config.yaml
n_layer: 9
d_model: 64
n_head: 2
n_kv_head: 2
head_dim: 32
d_mlp: 256
vocab_size: 2048
activation: "squared_relu"
norm: "rmsnorm"
norm_place: "pre"
norm_eps: 1e-05
positions: "rope"
rope_base: 58700.0
rope_fraction: 1.0
qk_norm: true
attn_scale: 0.244
bias: "none"
tie_embeddings: false
parallel_block: false
extras: ["local attention windows", "gated attention", "value embeddings", "hashed n-gram embeddings", "a smear gate", "skips across layers"]
init: "uniform"
init_std_qkv: 0.0626
init_std_o: 0.0
init_std_up: 0.0626
init_std_down: 0.0
optimizer: "cautious_adamw"
lr: 0.00285
beta1: 0.9
beta2: 0.95
weight_decay: 0.025
lr_head: 0.00785
warmup_steps: 280
schedule: "wsd"
decay_fraction: 0.939
decay_shape: "linear"
final_lr_fraction: 0.0
batch_tokens: 8192
seq_len: 512
doc_mask: true
train_tokens: 113900000
steps: 13904
dataset: "wikipedia_en"
Each number is 50 + 15 x the weight over its row's rms, rounded and kept within 0 to 99. Layers, rows and columns count from 0. The size before them is the row's rms in percent of the matrix's.

# down: layer 3 MLP down (transposed), 256x64, rms 0.222, rows 230-240, columns 0-63
# up: layer 3 MLP up, 256x64, rms 0.232, rows 231-240, columns 0-63
down230 114:48 53 35 38 57 58 27 57 42 57 44 47 73 52 68 70 30 42 34 54 54 52 38 43 48 53 60 53 58 34 66 51 40 68 24 42 54 25 43 20 70 56 68 33 62 38 51 32 32 42 67 72 15 46 70 71 64 57 29 36 41 41 15 70
up231 102:63 46 62 36 31 44 50 48 51 46 30 55 38 34 39 55 60 57 33 32 56 38 46 46 03 32 54 61 26 46 19 59 57 29 42 53 61 42 80 20 55 51 64 34 70 71 57 56 47 56 54 72 47 49 37 46 81 43 30 57 40 50 19 46
down231 099:46 44 58 35 54 25 66 48 33 43 19 73 36 51 55 26 57 25 47 28 70 58 39 65 53 34 49 68 34 23 58 50 55 30 34 54 68 75 41 42 51 22 41 40 69 42 37 53 62 59 61 58 56 35 51 48 14 46 56 77 25 45 56 38
up232 101:63 49 74 67 34 44 55 65 32 35 52 45 55 42 42 42 55 79 66 39 63 53 59 43 39 36 76 20 38 72 34 70 70 57 28 85 24 67 71 53 73 45 59 50 64 38 71 48 18 58 60 47 45 65 57 39 48 59 57 62 38 62 42 38
down232 102:23 65 65 70 67 60 27 36 69 51 73 58 48 41 41 70 66 50 47 43 68 66 73 59 51 60 62 54 54 46 41 49 79 36 38 28 49 60 67 72 89 65 43 53 52 41 50 51 16 58 32 53 48 40 70 65 41 77 29 67 59 44 57 44
up233 102:56 43 65 48 42 14 53 39 49 60 34 31 39 50 35 44 58 38 35 69 66 22 40 46 57 42 54 54 45 65 15 49 32 49 41 33 22 59 56 57 48 51 83 39 43 27 38 58 58 40 16 56 63 43 48 43 60 46 67 33 32 72 23 71
down233 100:46 46 55 49 45 58 35 63 77 23 57 33 70 52 68 61 59 44 57 56 47 26 52 42 70 47 44 48 66 46 42 49 63 47 64 63 52 50 42 67 39 27 26 45 38 46 48 41 38 52 67 26 86 43 19 55 64 56 59 52 29 00 53 62
up234 099:59 21 75 56 39 49 28 46 49 76 23 70 65 38 48 72 48 48 39 69 74 56 47 34 58 39 41 74 36 38 66 40 29 27 43 76 37 56 55 30 72 65 45 51 42 36 61 71 62 62 48 45 46 41 49 38 77 57 52 38 49 57 64 82
down234 107:34 65 69 53 41 56 50 46 33 62 28 44 58 51 60 46 70 43 49 95 65 45 74 59 64 36 56 28 66 53 56 38 54 44 85 62 46 27 61 31 77 45 48 53 67 64 46 58 58 49 55 24 57 59 36 58 39 56 58 09 43 43 70 34
up235 104:55 42 40 31 43 52 38 64 52 54 52 47 57 45 50 32 22 75 40 50 90 53 33 63 24 55 46 58 40 51 48 76 47 51 78 74 53 41 35 46 43 58 28 31 42 48 56 28 54 69 44 29 16 69 49 32 66 51 54 54 66 40 19 31
down235 102:58 38 55 48 59 54 41 52 31 66 36 54 64 46 47 45 40 58 36 46 27 54 33 66 70 43 42 41 80 31 97 48 29 43 39 49 30 48 55 45 72 27 19 44 30 27 38 66 37 67 23 71 42 48 49 62 55 61 52 31 28 48 47 61
up236 111:23 35 53 51 49 47 47 49 54 41 67 43 36 52 45 29 37 82 39 40 74 40 65 30 48 54 41 51 22 38 25 54 42 36 36 81 50 40 50 60 42 41 47 36 42 77 75 56 22 63 70 21 59 55 36 35 62 32 24 58 60 59 52 28
down236 108:30 62 47 50 28 36 75 64 55 47 37 60 61 77 66 32 08 42 60 56 40 59 69 77 46 40 51 46 38 50 33 57 34 46 26 52 50 59 68 77 76 55 41 68 27 59 36 46 38 56 77 25 58 51 44 59 56 56 65 36 34 63 54 66
up237 110:63 25 48 18 19 25 64 47 38 65 59 48 45 43 33 58 42 39 48 73 45 75 18 55 37 34 44 33 58 50 76 56 63 67 64 53 40 49 49 56 24 63 53 50 43 35 48 54 61 34 54 13 60 67 67 43 37 57 51 46 80 64 61 57
down237 111:46 56 24 73 32 71 35 59 58 46 41 49 61 53 24 67 23 44 40 50 84 43 52 49 42 31 56 33 69 37 42 23 74 63 63 56 61 25 60 48 35 43 68 62 41 80 43 28 53 24 49 57 66 43 32 45 63 63 46 67 62 43 38 35
up238 099:65 31 68 49 62 35 43 69 21 48 50 37 30 78 49 58 63 63 68 51 73 62 36 47 55 66 51 28 48 62 44 39 74 61 63 82 68 41 56 57 53 29 84 29 54 31 63 46 40 39 51 56 34 58 58 62 53 49 21 53 53 29 26 33
down238 100:39 58 58 30 45 19 57 54 42 36 59 77 42 55 56 31 37 56 63 46 56 61 31 42 76 93 59 47 41 39 55 46 66 92 29 56 49 52 82 50 66 45 48 45 42 46 65 53 72 60 41 22 40 38 58 70 30 67 52 47 53 35 59 49
up239 092:44 54 77 37 20 54 22 47 69 33 71 31 75 49 76 53 56 69 40 37 26 47 50 49 24 63 47 55 40 45 48 47 69 59 68 67 33 20 56 56 22 40 56 44 55 58 69 31 58 53 61 59 49 48 47 28 57 20 54 62 43 76 46 63
down239 095:29 43 69 49 65 39 55 37 58 56 46 69 29 67 58 53 34 44 62 68 62 54 38 52 42 49 28 56 51 40 29 44 20 77 47 40 49 44 38 65 24 73 04 36 51 70 56 64 48 52 47 53 69 53 26 76 41 45 23 75 46 59 52 50
up240 093:39 33 42 39 65 53 42 61 31 46 64 41 59 53 58 73 49 35 49 67 67 74 71 59 68 48 28 40 62 45 76 64 80 41 62 50 47 66 38 44 55 57 38 37 84 45 58 71 36 23 70 34 40 51 62 33 51 41 60 38 06 52 45 45
down240 092:58 28 28 29 71 38 70 35 57 50 55 52 58 42 38 35 62 50 54 27 57 61 62 23 45 59 59 58 46 50 20 61 80 55 31 21 36 52 52 44 40 46 66 45 53 70 53 37 64 56 65 40 18 74 33 61 25 36 75 38 57 61 46 29